Each number is 128 + 24 x the weight over its row's rms, rounded and kept within 0 to 255. Layers, rows and columns count from 0. Numbers have three digits each. The size before them is the row's rms in percent of the matrix's.

# layer 6 MLP gate, 320x128, rms 0.0713, rows 115-186, columns 64-127
100:137137120087125118135100093108136138145141119137143086140084106150120134102137137107156147121123150109111134097125123109141167091101144138100116173136119169115107112167131147126109109109135129
090:106144113160125108096150086144124124153162130140170085125098118157125142126163132129141104091132131077129136129125138153099143155122163088134112102134156181124133130153162121130175118120106094
123:146130151104121133071131080104146146093114182146110174150133175154129095114103115127110077118126105152119168116121140110148130114135126134117134140141118061112119158113141127132119140112091150
095:104138128103131148074134151119157145172153190162087106097173151170121122121131134148135116137120129144119152068117142147133109133154112129119117137125138162091164163126166172110138165097143129
106:138124160159078119126137174119091138119139130136092108117129172144161104098150115197137109188119150135067129106138132104093125102142145112143129144105131079119143117151136131095132101082106167
094:154149107074105121161119134096132148134146150096132096140128116114174145118101101123115141115121134101129141116133109126083119103169133170135119145136098101154131118091098097157103141118118165
101:139122130168098119149157110149115121135110153141152125131127093124097108127154141129124142144124141077140133144146099146117180125139164126116132181105113081155120143101086101146138142162117129
096:147136157140129157174112110135103101154159136108097130153134131098179127116162134157130143164135141162099112098158150129086117115102170081126100134141104132083139106156102114108126121125142138
106:063116124129143144158133139160113120114065090120101118112160123082131135094188151131093177104110153094101126080147118162113124131160129100151157105136159129142108130114141130159137148098132119
093:114132125099129127128119180154139176120154101092112133108102118164101109087171114126139157124103113063130115131110119149102129088094149066083132148131136136125106102128178127132121119132170136
107:122100107109158158170153109103159141142128160115136108139140123169133117128079153137129088081075125131125131088141138135139121125141163181117089175144094160106152137125138165094116122107120125
093:167163135114117115135152138153103154126127128134172167125125178172133121101073132079121131147098143107195150091133165117112096148124114141143090153154097085154085094118140129156130145148103149
088:139126136152106176136133117155099117106086104125124110126141059118161123141128125120135133065169097125174126131157153147110077181116160113103079111117143099142133156128142133118126173134135156
092:091112092102142163168121121130151154080082128125103139156156121137085105146099104168137135135143146125128152118116124158118135100193091125135120131123159121104134156115147135140150149135123110
096:109121134131102106139158133113149127151177126135116124073107135115096140061147121127143128125108117116150115137146093158135169155068110145160110109108097150119085120122102142122114144131109137
104:156141101115096094107151153140120096186132141136127114101160138144137160093107123127126139102113114127158126114149104117181119127098137132141134147153123167141113072109154140126162156090089144
105:106188103142107105148126163126104102090134100122154108132117155147125120105140130128140108119134156087143099150144167144168115135153147136130117134134103154151123143128125133188126134128110133
104:173104101148094142140129152112140100106158100111133102112170106154133131142130158137139162148100164141130101115128136165083118133148151149137071109161165170088120143118125121128149165113134131
092:090146163109179122093122135131142117156106137157124103123152152108135079113107099134113144100138120106153155167155144163126128110127126127091145120110128164122175112147116157114149133147123132
105:094119117130096158150126100118171149080144103135114104160133162124123131103103130158109122126100158131156135137090121105114129102139125136080111124093123153087101166174146140106146131100107154
107:146144121140142127115143138126116110111132084116098104123110135126130144114119113125137089123079126141138153115123119127150127105142136133151141132124128110123161150107124167175143089130127142
091:124129173098175122111127159124121108125081136177125129098169142172135142154122159156131109115141123144159117121190164134150119150146123112122119171125136138161128116152113170120114132136135137
090:128116140139102175108099126082170114092149140173116102103090147108116130124128131169157088124161133122127139144118174162089083160110160137159095146154115130107089111104152089116139163094119139
111:130100090147157119113132132127099117142113133164147122123101090076102140133112153112131123105124110102140107167113101156150115143160107120129114076109123128123119109171100153150119103121201085
118:133128081153107126175132089128109132137140123115134165140150116161139111098168128118142078159120151116120124119115158155136104101126115105132134124130128179153141089102180122180119134118159127
104:129130120116195102182118156131123119145129143125185117143132136128121150130189157141119161132109148129163114145117132127081157119113188150118133082129148166166153066160134122137153131146170132
082:177117153103117121090154124114132104093151164104131127076090156060158164195110120100148135105126113131159153136124117144144125148155130134148151127106153109130125167139149158157146148135112094
094:120093122144145114132139157144140121131071102144117168133128139111131174103121131133133126136143113131105164121105079114109079172124142117108121144172136083151126108150139113120159116139155136
090:121132156153161156113148143165136111170103137168174104103157105110124120109164126156158149133117121100127136124125156140118126094138162156093162133133128139111113121106109134132104147135150102
104:070140133111121138137139115137136074147116135106149126132146140102136126183177084097117106154105154135120126147137147104192093132135121123140129146128146184072163152104135163152117153142145133
106:131118072147177147152118147161105125137132136133116134160153143149143105164119158176119128106109113137167117102120142107104147091139082142133152140152147149127115151108159105148133105133131133
102:121159123158122151114134133150114119146126160091157116137084156128075121146165114120115162130145170140148123127110126135145136143115119083150121127092092126123080087112114133156159119121098140
096:132118134171168185146109128137172136123071192109136127107130143115159148104108123103121173146136107160117099122169118129107121149119127152150136128118154138143136118098150177171091151111150117
097:120162138128131166111109121165108177151096079142114054123135134085124140147127140090158137130099178070116143118103165068132153117170129099077149099140146088126135106137118105131074138104162106
101:119127121107135167104113104131152153113145158149088128146141124121157110136126118118151144128164099144193116119142121138170171075105114129093140117130126082128113135111194158117102130154124108
089:098173157095175108132129139115130102128128139148138111137096118108115099155128120120120110135123146127179084108097095134095116136169160161176117109118153142145090114116131078155112131143157115
104:124108189137147138148136126126118101127065132077128083125171145147113099128127126093125176112168108150128129129162119123150154074105119127136099133154116139098120112113099100099154151087090132
089:147112125125104133081090142127141063116059091158111121135141106116155141118145117131125077168158109126142134140125112073139097162173148161113071102099120154159151128133154157128146107142135105
105:118120149108130081097167156123125093111110103160138088101111099135093125130172127131103137101140154128150138108135098106124112137143125132127103124185119107188170137156160125113114123145150150
106:116114156145126128097140190127157132129082141121089108148127150128167138128180134147104136180107120138121138064155121086113069116141081114153133123076145152142128117128106118138130117099108130
101:058133147108106109146149099146106091167095156112148172124157110142080097122130150157114142141123184149165129077161135139143121117128138128168105102113125158176137121173161119077126132126149104
101:130164108120121092149117147158135110133106155119154133186129083094126151132131155134115099149130132138166125113058116118125144081138077162106133127126097155166118134138128107094117149142106148
085:171129108107147110135134159104146130115138096116096073127158069103114134121187097134098101117099132109107137144144132159106105100130144147141153114141146118117121126123108126082135137129162132
093:136120110141157165107119138119121147130193173108146140141120125126104143141156172162120158185104095092123110119092107129162131117132121161138134132135105102093182128172121130126086149131182098
101:161134115120088138152158100131124108125124137143108117131120178124082153126112185135119161158163095108087091105113073099154125127163112149096102113102101094115123087122109126129116129160121098
114:089094110089151123105114128147141136146144100145138121094122102138103111134168174104179173134110104092118085142116148169129137127132106139133134116149142147126142138161131113140109109168130125
107:115165127141117078082150124136146147130139080140145113113172111116100153148112095167140135142151113161120117116129114125112172099174094125143094146135138138127109126113130133116134133131140156
099:153120181140122099120142133100132156159084122125123146122161174108122124152180150140151121149116103139134137116151151097152146120102121128087140124146108151132145118142138111105129104105149121
108:153128075133120119135125138103121112143107146154096080147133070071079127136157140132110150128127137117095112133121116133171126111186138171162197131117114104119148146101184129129086132128177123
116:095146134089159102117151128151149125166099152153141116140138142124109118124161104114152130150183183156155096129152115158150069113124093090115108139143123140187115118113129110130176083124136119
103:108155114086103122146117127180121140139136130089174092112116079136127135114150166109093092059124152116172149129153160120141136119126145118158125115152163112132096111123135142125107103131096151
107:141128123147146167136190089150105104133138128106147144169141139143100089070143129138168130148154137135112157146165163147156146135158129158125074136159089128152144127106163173099130098065065124
096:121128132150087139107146115104131130169120104120080119123142140147123106157150123094154159150164143165124128131185042128136155086141115155152092142116144106163160118065128113113147136138103134
094:136096131126136138100119149151118147149087103081123152122154138138094086150122102134132120191174150150066091127136113118127091150126131131143127109110112111112132132120132144107101117124101165
089:128113154114125098167113095115149154120141182135162120101149131125085089134098115139128140130087105138105132106098158126128111129119172126141117115157088120149092132151102147126132138145159117
096:116121120119137116123136135135085076122144149098114161091140154093117136112130146140131096136149134107109141140105083141154170142153077127082125119165146133129174143117095095115099143120117135
104:103174143094124063160127146141194146101163139126156103089134134089113114153117111155119152155131127117130145122085116134122128118161140094140096096173166146082144118128151126116123115128149135
090:176100123145126128175108154114162148104121101122116172116126134150131124081148125127114177122105132150132103110148161076138133153092152152095089123120110157114130150122112096123144134126095137
095:096156132122165129152150118136150085135112123151168142144172122157112130116117104116128145114123134124150120099160112128139130100134103164153082126147125124143110168113141099096145071098117134
110:141106142105137118141117162179116100120092163116149123113104111168116156144161159127162158121099101116075099084111131135081141099110118127128120092169110137128148155098124092131145100154133101
099:140139162117104103144111125136108170098121123107133141126153119127171129144130126170190140163146128187113147068129105099118138155137122160166131171158102147122086109118140165128127087080110179
114:107134087155123149134106091166128124132145145091144159144136189090103148133126102121170111129138107135087132118145101137152104149085104086139124140090123101127087134176149164078114139182127135
090:116102145118134156126213119134100087099151089133111154153187131126111122086137144123122147130133106120135108158136138172143124110121146115108089175149131111149116143112102108126088118121110151
095:144123151117130156144122098173132100150132130124159151086112145162097128097120160084112150110130143112134115130134119146106145101134101119119166135153134127112138123116156115150128065109145127
091:079127133143150104126091096125156091134087155128148174092114120136136099144160139100153118121156126180117156144137150146153108112096130147082161143130101118174123117164120110093063121099121124
099:120141137139087114128166114146111117217104136101149112113127156124136131122143132083164100105154161136182145121102120133122105132117086135156126136092127133147084114154124120135122080098142148
099:121118057123119149113105101137095120122099179163102136117161191136150148146130098090102147110136094091111139168133120090136126081112125151148186084153126102147148139086116126104115145163118121
093:114139097102092113146114166118131114134116108145126159121093138132119138105094117122159145098112088116133091133172112163155116120146126122142167136108178152123158120102121144108140126144138148
096:170120141127169109149102135136125107163118059130159144108152127127111129079160146117116116156122178068150101184121117139126141091129113141114129091138112140137108087134115111162123143117143157
111:112084122149088130095115153141129139167120128106105121118143140155106158063156099106127106099109150143170099159170145128121119104127131154144144127153155166143116121092173151105121151121091159
093:139106149128129134113132104127109119132120146114126091146115124099143142070170131120147128114081134097133136094119174158086142132109133142077126125157142161119155097126097129125129161130129119
091:129114081130130109112089096139149134136146179127125123130151140133129123107174147138131124176130093090082183156134120145136126181091096121132147112094101150108149118131144121130107138067130077
# layer 6 MLP up, 320x128, rms 0.0696, rows 115-185, columns 64-127
093:132167115147141133107090112114135112114136154106117116107130170130126148093130106105126148103092140119166127148171146147100147139105125128169109082146158132117128155141110135129144130100162098
092:132149118128137137069114102159205143165090123123106119135109120134121092114120137142142180132138103136121156127109128088113104162095137127122073100080183113088127126148128165142119149130091115
103:154163129125152141146080153110102140161149114099149088119088134133112110126160165153097165105105161104129117141140126125147139106108148098109143114134160151144152093147103105150181153143149121
093:103162186099106136110114148169054162138129108121190122098121101137120127120142110142099151147144141087131103162142142159135137180100162109114137118112129130137109114117121133117121099165128128
098:143138177120122134106112137149166109114127143090147142148134129133129122123121133087147113157118088113138122139115120166121138128166109103128156135108149143130148065121144152152141142131110138
099:097171138122133136110093109146120140125108159110122154124109102130151097150092107139172108137149096148164140119156091153083082125157085139099105142132168118114091120134126115101111151108071143
098:173136098157159114113142155158151115118082097151155104139132093106091121123176155161139147110104164113141094118103139158122171087138188112124158121130114126128161100095148163132168118178181124
102:109135143148141127171068113160106111098146072081140119113120129154139141116115132112159114117140057116131115121102142086141214118117099159141093098125116118103102136104151128153144140148152155
113:123092126127114133126123109093139125086128143147088119089147166125121150123095096116116108129120117116132142119157116099124113157115106166126180095052140132112160160158140108090119132145086152
104:134078093185138155124097116137110115135155150165109142157138142104116156131160147146115113140076127130104123101155141089143112138147098110130167154108104128129168145134124105115134081139143053
096:175133168111113128162135131085090132097106101156128158137120108114129118147143118086120097130153159137123117099120149108149100196099124102097152132130084135099123157132144112137152128123156114
099:105115106133139145130119124119083091120128150098094116124100133149137133108097170142107124070128124123162132144115159084097147180138147133094116149142130116095124144124106117114116101086132173
091:087112119117125183136105101137141070137089124120096120108134121102134100100128105122100121125127148104170131137144142117136094105112107104127147151110151127157144167116087151138143121151135142
097:087073142121166127138136118102167093135111098115122154159143099132114117156103121136121144077148169108152144114148096086114129066133112154087114130118170123144145122141199133162116191101161144
100:144131145108137118146190121122092161114129133160132107130097073138110118154134175151146128134130139111145125121151131133114096141099155138105132163122128123181119104151088134163129122185118092
100:168166180111152127093148100166104113080141177134109099155191149147144153093122100126114096115111099145138170105070132120143114101111106112144158161123164135144148127137134089110105121114115100
107:154145125116088100190126167120129121161126125162122111127084122081177082094169152169146147164118142125125121089121149108129142144147167147137126102168098129123121142132115137196133150103115145
098:133093096091118119113149133133154116129089157110104173117119108124139097146116133126103083127143138118110114116150121142124115142153148155157140110077121148142102168115099141150174130119091118
094:159143110111139076136139103149085070144141134132161129143116138113136144128159128188141102127091180120135110149134144121110109137122170138097126159167094085139112121125141126140132167129202197
098:128154111120121123159115129135104103103160067100139107160118165128145121128164131163131166129126101113121108117142139135143171129141131101110101104181105180098199150095135118100105108101123136
094:121103114119118156113090164124135144159134161125103093105140135090149196145128120110141144084161174101118173096117133120111100104151099123132156080141102099134135150100139155119114130120138143
097:130128087156101113100138123126120110173142121106077152135123124123111140090132116137174134156113127116157151149084139158118110154137143116115203133139135118093146128139135170110104119146144110
094:145133135121119137089127115160106160128131145101092160097126161127125109095110124090102168114090139157125105147112108111084132151081152092118114136138168121072168103161142145127136154133107116
103:117157113125141129095101127146101137104140164141062100097090134186075141136114146078124144149144140110112123118120148102107112135153104066132133177129143110117179121147109145131111112147113141
114:115152142147122101108170112129148155142137106132119128121131107180099121111096150124122161121085130109140125115150138145128143113095157117123093143135111109142119070128156128123130166099110108
106:116132162175122136130116139107124100135138145166153120139121137087150164127149167104127143115093165120171101139097168139147123162109131102105139153132155154113144085198121112145147169126142128
087:093135156146108101139169105128112154113121134116121166094133149137172131158114157150138133124131183142128126147102119141139138106158119075147080160103122107137079098085133142095109091101113133
096:084123110144137107150087134109095121113109097138116159133138132136109096131084132105102135153133112133144135109151131123094101182134114170144160154143146097107158117108138124126163105139108108
100:108143142131117119125161130163113173121167107118100126130096130145116147062106109137158110155152131143125165139142137132151107112150090144122108100138135112148151118144102114086132119120133125
104:135106112144124095147107135190137149143158116090133105147086131114161140135130147123093108164105112124151132122095089159101134151149095122089155157124205167146161122100170134139171129151122121
104:108167083154158116115148125158143160114160145102140085123133109125107134148128157150152112112118102144109114150107112150120166129115102111122110103148146091112103151094092110144150095106105123
107:125130153120116126118155145120158147112109116114179180131073169151113108169098149127164069115128157139164089154127131150137084152098105114109098138141133097142109116150161171068143149120132144
098:147113125114096073105139089180136123122144125108090086132143149102129121157139138083139113170109142119152142122098123099131129100128144077165131108121128134147108166089163064131165111149104131
104:090138144124101106103146095085158158171091222129139144147111121124117086130119113131143123160123116157107150122130102150118130142126154130124140161132113155143148102140141179108099138118153128
098:146134144125123129156102171147100106073160133104116149126086120142134118121138145157111112154062152108163130115138124120173116087139086113099105089137104116171098161123102129142147146115151104
093:148160088150101169104136131124116151122165128128125099087128107146157146137076119097150127136150150127147155145114172154081099150128147095158170127112095143131130103115120145125126098135159150
118:157118096116087123131166160138117140095101154105134108120124135143117110131119145101105124067138114156130103087122141137193111112154137131102162136185119143140114114108120111154130124077105137
091:133149154112136129130149100080152112123158133162138133119154137146141168112148143138133107165132102120141159164148128149108099158107131129093147105072155137087135154156166103128095197155123124
115:097113131134114097147154119124150141147102119143150069121080135117122091189138103125119117125121098174112143156152138130140088108127112112131159136167152141180129122129114149091116134117118135
112:088116083130154140145148114145132165160097175112136090116134133139084105145116177098129144103148176166173101135146156126141103098128155092139132103141124114127119118109141119089136171095194116
111:141139123133154153116139126103172140112183152124111125096138061108096144146102120146093113091144134071124087103118114105093128100094120104132097120139093140155102113148087082129136170130115112
106:119129130108114118123107163147110110108094113118109121137181123132163116175131119155133135124139134110083106063161119105151166115130123204097126121120107138125133155100108067142099126152148153
093:165140101140109168135148143107193160204123093124155189135132131136169116136100127126117133161175100096114128139119111119133087145086115137130118159151101137135125142111156126128134111113127125
106:125160134100140134087130159139127148137097161129133078140092138099128158164138138102142108106115141095098132107132112130103126082128191088120167116092140097145151132143127136172105081137153104
097:070112101186122151140136155131149159124102149139105127172130115149153140142129133124150123153126113127125128146136161122131147154127121125101122128154180145147124096147160076092109114136132114
106:166116169094131071109141108150116121107111144101134164107108149092129141138136129145130132124134153105110126116157133095143180127102158144118127154122114090126139103163134115135125151148138180
101:162102130189088137152128115161141179135095065142093082135108111125133156148119097129114156125124141129151124119122094140178147123152120149100120109171143130144093129104110161140188102084141138
106:129138145162120131083103115162123159124142088122104115142112151152100152135121127139135114158086089162117084095180102130149142082123117110156133111096140124159122113196113165123121129138071135
103:117143165120080123132148114120098117158132164135129125133120118139119122136112100068111142127142121117124141141132117156143153101098174142160149076098117082127109093147148137099166128106117131
105:123102109148113139113114149147137149147122113159100166138137115083159138084171133089126135137088108101090151097061114096126152106139169136131167105138133107095161141108135153162094156120119147
096:138132146129130116159120102108125109123153199127084152152169125133160158098148167163107100168082163149100159120186153110143111121090124122106135118102111149164156158126132152163073138098113125
100:091095116123106112132159115110169095110184123147137110129150070123165116106100123112126110123135100091117160129130152149105178103137118153127139145180146144105097182119170131103100115096097131
099:149117132138107106182117125125165118126146120118167128156101135096096125123106160167131139107111132127094133130151115148138131109172086150075121104098119150116123175165128152168121128132148058
093:162160132157132112152171142128150105138144126086117111137135151118139115125108089082166137146114139127120135104121048162095152117128116122120170155096108144173109142151114153145069119131137118
096:081155130134159156131107131133125127098102127165070115178119134134131084142084129123111127122115112107170124123080124122122119134116163097133131127122143112104134128123081165076160096104174138
104:099142140116124100092142107118137137160109111094133151120139127085117140161119107130105113107163152094145170116138096117167179134122112108106126132169114116130129131145162168127133120154077173
102:136144147119114138118105092162134127144177143118078088112133149145130079170098129100085100180111177130121127124130126111169114134126132126142131147141100126193139149146105137123103113135167145
096:134131096160130101151099153117122178127142159126125154114150110137161110109124190133133158115139164134143106133082089135102136129140107087168099120116121121109105105094083066104107130110140141
102:122108128137097095090135079163116131130080109127082156136157124134171163118140123143137131141161117141101134108155125127107112168163126148176160143066085155170140102164113134130126112134098139
117:119100109131116125129109136106101144106103142119151082138097106109122126108068141143163115068137124151103142082117123115122163113117128168113118121108103068123137110174137120134125134100133144
098:148103108082129123149119139142173160104117135111107063122101110158146147151098129108093115122121128144178165117094126181092133068124124123106112101111133135119116145130149098160128095123115112
099:144124115131122164109130099115124123109132138126139131133117135136119136125147122144156131136110169031147141139149128127120145099119087109133144123122114105126123128154114141125142100160135134
101:114102142071160147133150131141173109106130105142121161138130121151153084117100149136136168128151110109125109149105145126151113128122133162087148195079120153110153122132096109097143103138131184
110:092144169141104121090118107144152089105128133096097136167161153131150096146170085103142111146155127163129135133159149079168103085138168112102102144112140078100115141135107132093115110146113134
098:124148143106094097096146135124128096151087076135122120112133157150170138133111137122146159147143146131148145093140160104122129112141126116141104107092167138154166119088114091109170153094144149
097:100123141161162122163121097133085146123156161089151136127131099128146177129135132166144150118147158122145144131121099111140141170145111150131123135147098114139133134130143158129158161166153094
092:166143112150124139130139156136119110170136127142143166145115132135154104174123112114127171184139167108119141094149138115073120138130120177100114180137104121140158137114133097161144117103082132
096:105129131092114088142114108118103170176111111122132132102141149117101124135106165130101130120125108095110140131158122158164189170121129132109133116159091090111163126146118120144143142150113110
100:130131124121114104103107108130157162080092151125114154124120141131138143140124159149141139149199132149130138097081117126142167090134110132134135156150103153150136158115088120114137138141115134
107:103108161158156162162113125147102146153138130124099173114121143182082096129130146129150122123115131131126147113108159175105170098153138128138143115130104141116151121123123148121132188151146138
096:099117113128137154084116099149202119165103136080108130156124092134112161142130149097144106084141135161119124129121134130129140122099157105124120078115123161145163082138185150129123120142150133
# layer 6 MLP down (transposed), 320x128, rms 0.0704, rows 115-185, columns 64-127
102:145164103111165105111127109115127100142116124128110131099117133060180102110108140129135123133124109130129155095132084094122132080128131130112170136161150112105076115099107165176119128107160116
097:145115142110152111139144174105181119131113164131129162103144123145153133161062103149154150156138171157163171118126144154164108146141120108164172143121133098168160169120115120161109104126102124
114:127127136133112130105136123148083095099089152141068178147152143150150126106108141126138090158139105134110151136126131099127129092136104145136168138113111124082099159109117137136097119106097131
103:142143093144135132150128156125166146077115137158130131153094159104134125112058125107106111106120111119140154140100118106076139109121123125143121112117109133143131103131128136109177074126116142
102:113139108102117166148148111101093145144083156148164140113111136132113122145110116124172121064124119106113121160156114133116117123115118143161151110124109117119080084092142110192153117136173097
089:152136090118118086152158125120105155125141115106126133129134108106161091106119083123112120149188121132086135098135141129135104127114157100187140155092085142118116152127136115105086148158154164
097:113120108118147111112118081090107121138136087134126101142170168100131122141086136100147149138118149161092178120125129121147112142117098165120155112095146130127117103157154103122104109110148155
092:137146131139142169146112116173120125099146108085155156136090165127145130111175094144155123125083128126122134154129112109104135144118155147133127152167155154102135130147154161102183137161145106
111:149110160109149168128095132134090125157147127103166092153093116125124111129143175113110124153137126081146158122108148149124165081160161134126150152123164159159073082135102142156098124132154082
103:137112138103100100147155120154120149133124108081140114131077134136148110090122156091108146119163126104128105165124140150106160145098104128146101109108145120121103116125122139110136151096125105
104:167147082117144143154111166117075150127117160108121147142139104119140106157108100146160147161096140121137078103098162109128101106134114077108138128088132154121131141163136153138131114101172113
095:132138114134147113125114123146129129104127133114120087122124137119121138076093110083129158139126098115106102100113111134153131151148142101107154122125117112107085112140124143152102123173157136
101:110138127121201107125150129102142168144166139132144155131123149169130133183108116122140133129093123113088114125130096118165162155101101154162114122102111139136105092128125120101142095116097104
092:173169126126166089149152123150095111120149103135163142172127132164159152133111142109123127139192153143139163123120141118119106168105124087153160159103114119138076103112114135109151128124094136
096:163063161110125114121120155136134110139142105126143159075126119124124122133150086121138098119107148173153127077132127143165126158129130124130179141114142144121122152117117106116113119061110095
100:165148119162081108092149152114148138172117112132112121091153130148182124135074123118141150093142058153138134143171102103124115128116125108185110164142151160151133099128098145132105142137091155
104:098084099162100155124135143106135093120094113115124149145158119076130172132120158108106141147127139137107097123145136154154150138122088131117142120102113119125154117115092115122128135125155130
105:141120121160129108144125158133119159105189128144153073163151102133135128151158117094146137146127137131036112158107126117154156129132132169170130112105140072141180147155143127124110129118090149
094:110120124120100109106142104087106071116125131110122147101138103126124113160159129152132127118125182083111135093108146131180130105099173110122151136138110128128140107112138112128134153123170125
105:100151093122117102134134148105130128141119145104091098164149109110142105160150113177139104138113138125133132145133133157071085128121110141157109147139087081122115159108145132139161135179117135
101:098165131100109143162149106121152119117153123140136191125105140088109150132104135091120108089155147125114112140166112121084122145167130120140115138122134112091181171116166100120132158133083149
089:127080117114163114150154131125135106095108147153121101152124130118146125075150099118149114105093093174073100102141123110142135089094135117167118113074138112124124133131113086131110143119121080
091:139132135149155131143136129129131125066160114116134118140141107116125157108127127123154118146170107154130119107135161161125100143127127153135149183090124104126111192098103081129122137152132196
103:134077126101099149083128099104132115117161142131100103157138078103131117170126119139115122109114138150141122151127115092108105091130154180117123098139107151148114173125098153118160111141153110
112:114175099149116084110138125159099171138139129076117138126129098127145120119160101177131096069094115100116150132093147142139146162096161124144102146162120134130161093145141179098157108133156126
106:135092100127124114114088161155134157105114094097076162133163123153139110133145138096104152118129092142097133112130124144113171129135119146102166127172103109117119157081107088161068128118105119
085:156125106140115158137135130126119140109171110111094148064126121110131117130126118166140137159170179084132159166100160146158117106154145129096120177142132134100129133106108127075130117122118133
097:140126136068149116090141112192165146127148120127143110127148152152139150115123169154133083134133117111151149086151096124153124105154112078121116114108114142153132143111144143147106130120120126
091:124118106102110126109093156106135106131092153133151116120130156121115133186101121115138107132122182107135156153083127121139156107101133114136143092111159154145154137141129147197109157111102108
107:146115128161173067148134133076120100131107150153130111147114159109124130113133161097134158148150120114126157181122159167103164149145156108130127129154089125170082166149141130111108127112123114
104:120081117125115126163137170135133132108082132118082156151157126117116154159109152135164195157135100156128127179095120101154158094095130119121120160154131136134120085127120110132115148131095068
104:163124093180121086161128123084128112149132137161110109149150093100148125140094109104131142148117105144114157108141143129103115108112090149124103108097131104134089171160126129073120103117133149
098:107129138122145088126100127093085138107135112115127134101144162147118151133131156124125084141123113145162160134115124128144125151125089113122151156120081152101131112075126145144107130083163135
102:144089130115125123147095142137145157101139097119124093130128119099139098152167153067130149148142162118137124149082170124126144136110158146146129076122105156119107082153126123093131137103160095
100:115163112124135154150123135081156159099128121125125096087091183144116124164134099155120164095097142107108152138121145164150168181126128151129156092153154121158164095158147125133124145078131096
087:125137157154109107182131136141135134099088095133132099163112145117136134117145103119133138067127116143113102128118112101112119138081184115113086148159113120077144140094152114115136148151140118
108:121107127137119103134149131126116085146131115109153092134127083135109119083115169129097126112137150172135098092147108110132112098077176123147113122164160155150124121105101145169110166125132161
095:168138126135121198126146121154139151122152137126119141130147116080160080151134146143161104102124163111101120154110149125116160091106115130129158109125083145148124110109153155107181121149149133
106:149129145138149138142154119097144128149124137137112131158168133162166129120146128127118121124145118152135173116101114125112171115145192140175126094138130070166114115109105145151171131123101129
102:137133139117080145112099139107172110129141091143081162141137098131134108099151083136150127155141103126092073137085138121111143148170175128137125106137120116135148161157113168124074117144113105
107:144117134132139120086130133145102158124188109165102143083142127119129080142134157170121111101136124093140138092157122153160155130154091142133198129097113131146151153127144135188103101132135109
105:188127131127192105131135124171141125156153160112152138126095176137115111164101127091132144170149163121123141152105097119105142116160136109130125170107150142184150121151129147126137113126081145
079:092092116130100142101128108136123108099160101121151115081129128096124130184151185146081133146123136130122135126137107101086151163118142085146123095145158141155139126143118135160129118106122127
106:128116134132134116118147072118158108132119147114155091095139131139120141155129137129100123139151124087107188114141127126162150146121188132139173179119116154125081087174136110161114109125182141
097:118085131161161102116119160125142117127149102142116109091101115130137121116108152121154109102110146137130140145134091115084122138121145177093130169122171129134144143145086116103098137138142162
107:132140167106118168084137099137131188152148108161132146096153099157089159160157096101142117100126094124140115149134102101139099119107098095150119130153123134119161088116138124122125157114175146
114:132180144126170149119151102109091116075162154158138130137133166160127150106144164150102109111163087129121118157121141106129126128145128132120175124140146075118145109131150134139170117132130124
108:162134161135106107161138158125122124090071126105125075145133099150145136141090161143109169171087093083148101141131127148144115121096135094151165155134132133148165117126135056105159124163150127
104:123133092106091098147146138109116170109145145093166182084117141128145174124115106156127132105106069128156153156140163154118100162109098118134096154143124183158148160143118118131166132141107167
107:056139180098133124099108163164117076156105145121129110110150088129127180098121119120114152125123119140149097147154116103105120140091167122137151175107130111150116127100097137135114128153148099
107:114130143077096099120125145170152117160090082130164109075101152160135089086113137113103142118107136105164115119124114152099148112131144116153130121135110125148149122112120122129117116157130137
109:117160131142151171157097120144082118108152104157170108136133149145169160176111090137117151080128104099130127105141144106135140136138142123096152152124150145137148127168097129169142134121087168
105:134110138146131132162113094133173114110096131142162111139168117105145175155130093150153145116076101132136147148093097140091115159117187148121113107098115103123128143145099131114155108168154131
098:080156138107133145150099135147106095110138172119084152080139086137132157157110127130146149111149155140131118167130129166145121127125159081129100088106150113115113112140143100090153125120137116
089:116147140142159123150096111135151132130155154101135161119149208111134106165146149131127138119133147100162102156087131080113142148127115130137115118150119110163132133120102134125092136138107140
104:139119148115156096142083129140135134112146111089170129116127177111153118129110139094127137096158142121179142114102122140122135156147127138053135147124137130150114124159124134118115161138151155
104:178087137147150138150153143120142148091091147147153054088106155123143144140133121137079146140108141111155109151171114127163158125157094138140122132174114138175148108093101135118114134139089159
084:131108149117121141129163121097166128202115132148127087129134140129152127150112086139150073136089108095139144117156162131168100125116145141118124074122149136131153120115176096158107129138091121
106:142145102107155129114126166109143175123155153106118091157100131119116121114129138140122138092140120153179130103162117140156193125118117103134129127141118113143132079151146102134128136131082106
116:154111107162100094110166137085116120136158128150123137135160101115116140178105163122156157078139088096109130124156104108163089130113113114163067170152124100130114153123118130111087114156158134
102:123147111102107151109100105146103159162157118124156170104128127129064159124126123114102121162123118122157124162084121123105092141079154118135137152074079122109117157137120162115132095114110151
106:097079116116082114116150134110121120129118090134067182135141124078113112103120125123116110150139136160087117133114140095105116131143095132156161172086110101111129153106140129131116117105096125
094:172123130161156094163143150148093129119108121124132126133146151154126118113119112097147143112128112130103163110134116118125139110102169133116138098136125122141128097095112150148065117183149137
105:156138185130117103130140153125126150125096090139121121145142100146139102104131157100147149111133124156142077126062091107105167133147111148159154135119119092130094132108106118132116140151110115
093:127112141132114134121149111143101159153134159132139155063140123138128130089139138162130089088128132104150121146123159132109138061149097156144119115135119145161098106133160155155150106127126044
107:147112167104109126102116151123148152073139110107114126158116127114099141092124091128079078142087095126131126144159123091076118108116162121090120145116124134118109119107110168126106161124103080
094:099111088095150152114114137138176135054139141136133118117123138114087167111121123132153156112141097119134090095120090128133155140121149144114126108175114167167098112082151140129135100138149110
092:095130131167121132158113085107143112127105076125105140134129135153102126123110126130146113098174134135154140112141095123179127131144160142069096149118166118130152116117139144118172169144126123
106:122143128163126166159149129145140138130111119109107114096175100065111133115174157144147146107108164129134085131183171141127126126184133104133132108118106142116113144089151120147115109131138099
104:156118168156072137125132075128106141146157096133152102106111153157112150087153129134173143097092155130090156146121153114120101153088158119164084107127180158142123137123133135110105132164146151
088:154084166167152133132141139067098160133115147127149103161115112122135147128100117110149122162127117114093136109123133130162110090115135100126149117119105101122092113108148150153170119131147138